From a checkpoint of a small transformer trained on Wikipedia: 9 layers, 6 heads of 64 (2 for keys and values).
Each number is 500 + 40 x the weight over its row's rms, rounded and kept within 0 to 999. Layers, rows and columns count from 0. Numbers have three digits each. The size before them is the row's rms in percent of the matrix's.

# layer 5 MLP up, 448x192, rms 0.151, rows 0-99, columns 0-63
095:469477502456534494501553540450458518563477421538450479517516542387419497454586443513472481481541510530559484502533458432499488487539538472487552486502523508444471469515547470488493479508442509
109:452502439462447513515447502550476462433532530522555520465487467566482577573558554450513479407516484515454516545432517507499486517527515458529565466521507500432504525491540559533526537572494494
100:512519464514558461541585480498487474475427463518519522525482446502472555511483525516537507508534435489516544462453527439429530450519479536477550428488526435504562422417519506538510549460434462
099:463508511447447446449511506507563521507448570528538528552551526508578551544476488475465478539541486535495526476468531509500405543476518510560516497554549449510470550473507490478563411518455483
103:579487482555480511433500516549490494398467434557477537522492560491447502511554527524491528493425496505457532424590473510515494539493510491507517506498538567541556544431494536518514442482446437
101:495513482467456570492504470429538540488424456512464465548496529539457433429534525549442547505475535450456525517533483525533496545521529459456464492501502468541526527551542480517481516506462467
102:431486470500455493574551506471521483564585434453460492503496462510519542477531528519457530563502482515475465580498488522509540423520431497470506492501516554483510455456503536510536437510448518
099:527525476575516429414464525500453525584521506458521498465487477480389489530569516478517420480496568530480535546548454490508466480462419480500508553563543512484430474504458504517431509477485523
099:451434504553527482445496409499476467495559546413547450545454508479525493517455476535490544510490448468567546493537452451436605489571480491443501500458533554581507510490576468489511592404508499
100:483524538467501509544447506466512581433459555481502486486539583481448569496574475478545493480476515495535458492569485544465455514530572464507480529510443565572520527533469458527472547459546545
102:540476484459527503500484348498400513464528526501501480467475495477495502504431525445558440541504510547510481482483485479496428502445554511566522450480471521435560481569463468523515499478581479
102:537566460476415519525411520441558530503505400518439517456501491552417514508514472455567478515472519490473489503508490428461468533428510520573464479519461517485478455482542504464541509528488442
098:473497430520433535536475480483546515522494536536457550410520538491429548466448519491439492503498467464512392477499512452431488497543479503488458489524569601497535485513518507495428472482445446
107:497520503533483490495524452552484448453491492530491519494533481487478572526465517504534553441420543525499413535569470516483519499527527482426509496512523491505490466533514453524584457460466500
102:491438468560458487527494491440399504554565532482494511552510548476468463485462497497512454515566480543536530453454458426491585463560448490506527417456569520464436433509526447452446491528498462
100:468505498456529494560478483490450469473477493476506524508486476495576450531439456506550498528572440582506459470471491531551466423501453490464458509507552451488451458520523501499490476582470479
094:463499447510474568504457508538504578457577530557498542459493461474506599500523475425396496492513511513417493494523500469420470503518489579537486540538506516520485479491473450484426503480522479
094:517497516567495508578537488526504498545430482490524523499471536442443472528471504601526496525556502512519495425439426481514483474476505543520550557540520558490493491505535490488521465509533438
099:485518582431547483540530444489517463461389423534499505502528501494471482447453529394506575515503553549478509529472488482452484516537492531553499475507484524510462535537452451502441470468480480
114:493591488476501502523503502464537455476497486550459488433558497544524560481485551530517526519550465486568518510482514466502513537484537502442589410503519467541474494532440457491570554471484457
097:431488531508470480507475483586501572491490531494511544535521479474417439492479473539494513477437542420502491522520461504487437511507472434398477489489472429480451570500525517529484485604483531
098:468518463511482536501497555547498535442490430500452527516536470439450452505552521538422493532505523437475528556474480569466465532527458514544551456497505480506489509503517490475495509547449428
099:477485480525414468516486494458537450458520455530424501496552442517455473514535504577515455516464502501569545511506519563508487508567545520459571471500495573500517455435510489614538477562464483
105:520537529490507557493493572549536526417486511547544539504481445475523481492549573568503474435458522516541466518552553485544529500508514492549431610544563528580503500539482503552450497495589499
099:518489445474519516544510570509512470582601420497514481520577532436541511511456578497486446546521483552431505538511520538508460484498485540503553498536434446473613534403492478445444550481510452
101:541468539508463475527495492487486488456516520449464395478512518486533508524477579482517496459456438523500465540533473569506509485513391541513445531401541543531447485486534495490519458507565493
103:490560542487447462470527504443539582450477563486473428461479439443539500560471564425508470540492425490455557502529501477534445473504532537558473544474459502504497504522490452520496536568560462
099:507550456433556478511514462459438455511562521568521447507490482473492498484531584490473477475431463483524568514484502532498451440425492448481543481571505490473507450471484529552411515608418541
094:486465447515559535552504482475523517573513485427472491553554432528542580461457560478480484573478550521507540502501470457527565535430466446549438503476545572540512461534471492512508547511462484
101:619473504511507492507508483457524535580499468462507524452503444457452549486514579517514513554504564526509495481497504488506524518435421433481543469484497585542498474449546416487504505502538486
093:547488447503489515541489487563505422487511513532546494498453449534458501470410473460499506495480468522593512501573561478592458471528493481529429552505471465544507509445509475464492522503575465
095:492560535473513513553504446513501535466462504565475552534457478515458530498493466546438495453457447454536513508520533513503575412488434526446504478559514458466440509585463504445482486460454532
101:467445489483521478517438528559487523530509468508463515444422537479492458539535441505471546543520449447469485467507538515391519424568465506525451511478500454513523541546498518474496430436527554
109:455528490484455503463504516594567523450494510556454591451573530500497494532538488512472582477491480487486500519502527536545510489489487538467501537511548492516497575565503487517545471482459428
100:521547528551473530472517474430516451490503454442500543437502528541541493441494496534504572491533525419535426478426509515460442468520462499451520472578479455521478509455532516475553532495498511
102:497505495476497450460510452539508575563475484443507467592483525403457542546459523499544538490515481517496463541517533512529546494468489426470553516435534481486534562456507521482560507478535406
102:530437552476493506486544502538512515479489466503552514523376462531474431487506491494470485460497491496434556479573452567495426546562487533446552495491478473559502506555424460521484492522487443
106:519511416441463477532490514461432451495512538469511491533501556482469486493455405494506488501429557494531458490542530554522471556502543558459500514511543539484513518549415506461457488483486460
094:489552476467469446547512454538495538465520512542536497457561523463535473448469567488445449563503474547537478583488474455530487535533525490524496478571571547563403482513522411450485502512565519
098:564484513434468497548569512488444459504504457560524514512531454520461483498583485459521527554539481465516471514500517587439545572532425512563479457573532515469461557539487490427536438502520522
112:543496400510512511436466469465549456513518415476464512548451498522448536506407513513492423495521454518477583516479548479485478483520476501458528460488553453492539470496515598550539531482451549
101:510479550460510558513447491481454416502491478478493487436474459477526581514481548508490458502471533500497521461567472480494552487539561495432494519478457523493434459513562458592470409503465472
099:486488443511548470416509462507517479459471573496585493478495521480522540400555477494432514475482471465510490526534532553523538464521471509518441503491526522590489517583565510509501450551434497
100:522506524408504512429529454490489516526374501445490506564510498481522491528510438523516536511507488501565490630482451461504427495470536521468545529469583486504470536545490524540514472491540599
089:472461519557525437507532440460601551492545453518488554543556585501509519506583441448510462441492495506463455419486551515462472462494491506449448477505485484517514446537455508468519571439488502
099:511475465516551522520599504496554474449457525525466475490453473480518474562590484464484494538436481505431489466598500519493478557546419542415495557518613460538460480475474521419507557435530490
100:475552457497560462542483440497516451505606464479534517494429465363494509533477504497552496492449397457515504525520496449524556481482479506462524548472462515486548514534529462506507485464465468
098:548524476455451511536537500466480452528465495568486510529543503566528518524516472524543490489459556510505491514477487491543614521551490513426479555538571527474465533521533506539541501566553521
101:516456524470541571524533495531530492500519532507410472533464411499501501544485491559489506574496477511475448526471419550517515482452510540501493501484522527513473511449489490500466435517447511
101:524526493513507628442517543540465532444522522505522536462536521471504519524583583533490551483467516512448480466498517462474458492541487451436575526471480501483463479548537531574517472501547525
097:445527608472500461597519554531498485506498516529539502493389454509464528495523507466541512458525465561503525499516507475511416518456602573550481507395542489491551553452500503518542494503475510
107:467532509590486434478505452498567482531499559466553427512466510466502549590446523507506471518443513460500459567460554477546539539449543508455544538558485499524535488491502428486477495539539509
097:569483457461503514567497498510491452538452563491507475481453527467499512499496463447450525587494528492484477498395531543522454440485510500508452496456540570565455483525561534517562522608511449
107:534459517513526490492448468500475520521497505550515539513503556492420518474498466563491574517455469485470486425455459529442479540486504477468545483480506484541452509503504402509546523456470508
106:534538574457481427528499497542476500515487551500511515522524494512510544496498432580497581524518557471479583472420550570513589491502487436555444557443459490467501464554490540441496551459484460
102:545486536499589512498530491498523451464577537429531512487398469458486458494559497542496538451505575515541513442506468459520553521514484560514496475550469513394489497474466459485420524457525572
087:535507478503558490460490571535482451444465495517575499478552549459535420561430520447525535483464492506401538485569547493462496509507496525456521485443478513551503563567510500630561473527515473
094:486435470524420564498469484401510502447524491586446494549481455495494550498501515508493506467518451446462531523479488483499386435521501513554437451532501537526537518478445563479505456493530449
095:488521437513482485452511480412497483445524420502433518533451498484543515456499501480501493471506484535395426465533458500485501575515526528465528561439480429554563457544584470458528505458447491
096:517517524540433540484471549467452477459472505512512499536463560546538480521439517527531484499470492487460507497444450512551554519493481433545509477411480533461525497454534500553510485465477470
103:453464453468487463484500497556407494545534484536503457431426564484491471447467567505480514485469498553577510490484488522482519511500517459538523515451502451413427423508498540497507495487405448
101:554541497514476458528514498485521541508394461504500520495484417527522550552423497517564513544490502567482524473438513539519553472466466558523511489495509434441524480456415599492553516413520527
110:515464506543559533539451540527538500511520576517511558471485442458562493475484519527421498391547596506429536497531519443515568482455533482541543508454522465538502560479458467488561478554500543
094:479516511502526433509567493493478544473550368570492553498517528444611549523446437479520427478533547496508458529516567450528510493540488473476533479514525553482480530444472501498493532527514514
097:506511428513508463499512472513545559483568453437535480507498515489526531531562470484574515497480505503507465509576522533508498592538411525536600544499553478505529361460545509501494502516506524
105:516536468499493546556512527438564456439544565487489497513546504498541504460521543534550502421471465495487502542476545410545464447487537558520497487496503555429516549421464488435572467506474581
099:535508504508446476544578459543540491481493534508499574435520467428503513532443466513546568419494553497520542462470495466564477530544534582407501503510495532506598565455563504489525434445503532
102:475445511563548554559517486461458527499501509508467480481509551474475536556464486456417457467533471547506585508494475524493447515473491543555508499528462488493490496527484486518466422554506547
102:462435529476552457520470447541497482539494487547463486473477492591489496543516455520526419488547463491550512470490477581550591505507444414541547527533469411521496509522455540493528542514526471
094:521497507495456537478411503530446500492454511423514531541441519443537539545460500530484499571472519569533497528443481527539511478424481542436559547475497504501515468446533474597512550548458496
104:550488494447451465468497568539520604502438476466574546445431534538455501456503532516433454536486516439487516479532443474496475533510461526499445509527505535451522527537482567518510471522462539
102:514505490460511559431504454523535509429488455571459552519448452465551525500504537538472560464437476536552481579570482519449458506490479510409493445460489511496513530541479405541483512483461458
093:471500534509494515500449440510497500483504513457479488544557514533480432482502546492532494478372481480534481481484535408518522484544552511475558574527517487540420559502462507425549550478543523
101:529447451481490489518547467472468473571555510450512514467506479489429474479523462458479509531473457518509460542490443497506499477499550513576529492442452448516474578517526441532405456519493556
096:508496519524579457532543482484456513531457560543546544429500474487465460526497517418520532510514521539438475460382546501508549441465522535506527464497503561477437486430541434457470494536443510
100:448490578521459452420526448519450454525494489482500491507524564526543464479564524560560462472573480476473511467505535499540501427527551518504536501477477475541552525552461414522465520567525475
096:472501489510549466439503519481452541500487490496492501483383514534436479482499552480512529559463498544534601492485531492481531519391542476492483479479573516548468537472491484443514489523576513
093:488535522465518562485556453466555410538514459562452558514453428533460490478482495451577474509543560530526437506505466535505505486574515446542528479533468481482487502518456532519545434547442564
103:556500504644494550550457571541432484528487470506506508532550484502471569568528497490483547434496540518521515504578449513473522526586540520497501511455487440544501497450463483529443484521537465
098:491454490497518562605492472471492521560433485453567495450537462470538520479458535586545491557533533505526482508538534487529480575539537466445504396503469504449484539450527477548505518582524516
097:521504509472446509532551541525418514485524455529538463567588431466506507444502518451586479458536481504495490449506518525503513498517441503516508510508472442463471474435564454500531440467565527
100:479449521525471460464488468470531427469377534529434540610505491554387454502524485546497496512488523497550494491478470509480447412522460581523462512511468468507465502510518494427543498554463456
106:450480502441441563465504492492539527509479531509464491559573501480466461466560500420448499510436479589538484552521430562433553515511508540546523446502465515493474522467577532494457517469476532
098:512577530527443498607553549468496496417513488582402496476481493452443468460460457471544500538504521475590458502504525507556466448486501502506504551496543490561496447535477506505456509498513505
094:505435527458520477466463471483543434538493531434528467482478464576491517483488506594529527501462456490527499537480524477535510500428507552534483532473450550466427528449459524538489542503524518
105:537526520487501486449503493532478556481447534555509511454434455501567534496463606457464514511473463555421492450503499434525445526521484417506534488516525573537516453471533506541497537551417479
108:519480503456455450481562533528491499524468554487465546572493537461541540489493509511551454600493476484524430478497424509529525498498481525448537508507542536503478533531487517496492496487429482
097:551422482462469516542470540511550513498525519497449521476471532507461518483516436478515541460478535477498463501488526557486489451489443570504489488452532451506553460449484525429533559433491524
095:519500494589504489525487512470466404539507531491534533463554460508424547482537510487439568514501442534541460586453518486487587550487451504524589478565524550542545497514519496498503459470470465
105:469521514549568457499477481494499527505495517562560497461490468543489497469478470509479430472476548458497486499544499460512550590443468516459471525468499440557433488467508458505512532500492494
109:468463583465447551528506462484488495482462517523516449514509452531480520478507530549492448443509426540546459526476474472539492475520488555453564452577508527466500507460469461513450471466531559
101:511505534420514452403533504503543464518441498526437514456535551495557418521472495483612451532508497536514446499528419507526456501518471519531531447539474486552535561572494501477530539518498447
101:557501505492497473540493488512481505513467494507514492493539430450440467498495506591486502474456568526519499552582457578501517454531512552510541495438528476522481562528574556493518575522528448
093:541530537495556558555535550497471460519513472509508628495456457565497505513453488536528502487459540505575509453454539435495569552499476472475513525546532505502526441467479549535557488542566518
107:488597553499499529452458423484521518502503497508445563513537514482514540466450499487625509455482514511504532534536559464490532439594496453478517433527495472510527451562375502557480537556480503
092:491447473529479495475506463479499449534562520516514457506470468531509519537579480497523515542458542526480536528543447470475482457456526543530506516409498501576511516505361515525498432541483544
107:511457480515557528439455486481500438538488468499461467520543493425494447492431405530503496539505546528501466488524465543463518431451482520492516504540448465507552508506522445525465474530492477
091:497486498472529557578413430506512453425493493551574503457462447463514486588494494492543453539444497547479432531504452583536442524463494465499503490555402526486493500503487501525482477471516522
102:480505494474466410438423455553538506480471458515455481473535502490499481433564470476486495566510596525523502495458461499448526597486495529549456545440524490470498482564462478491510501423471502
093:538545429499495423543501475525473409528595560497468520541519516563500567483420424487487444441536473493486538487469522508466524467477481536560480503540488385558477475443523483481449545508441462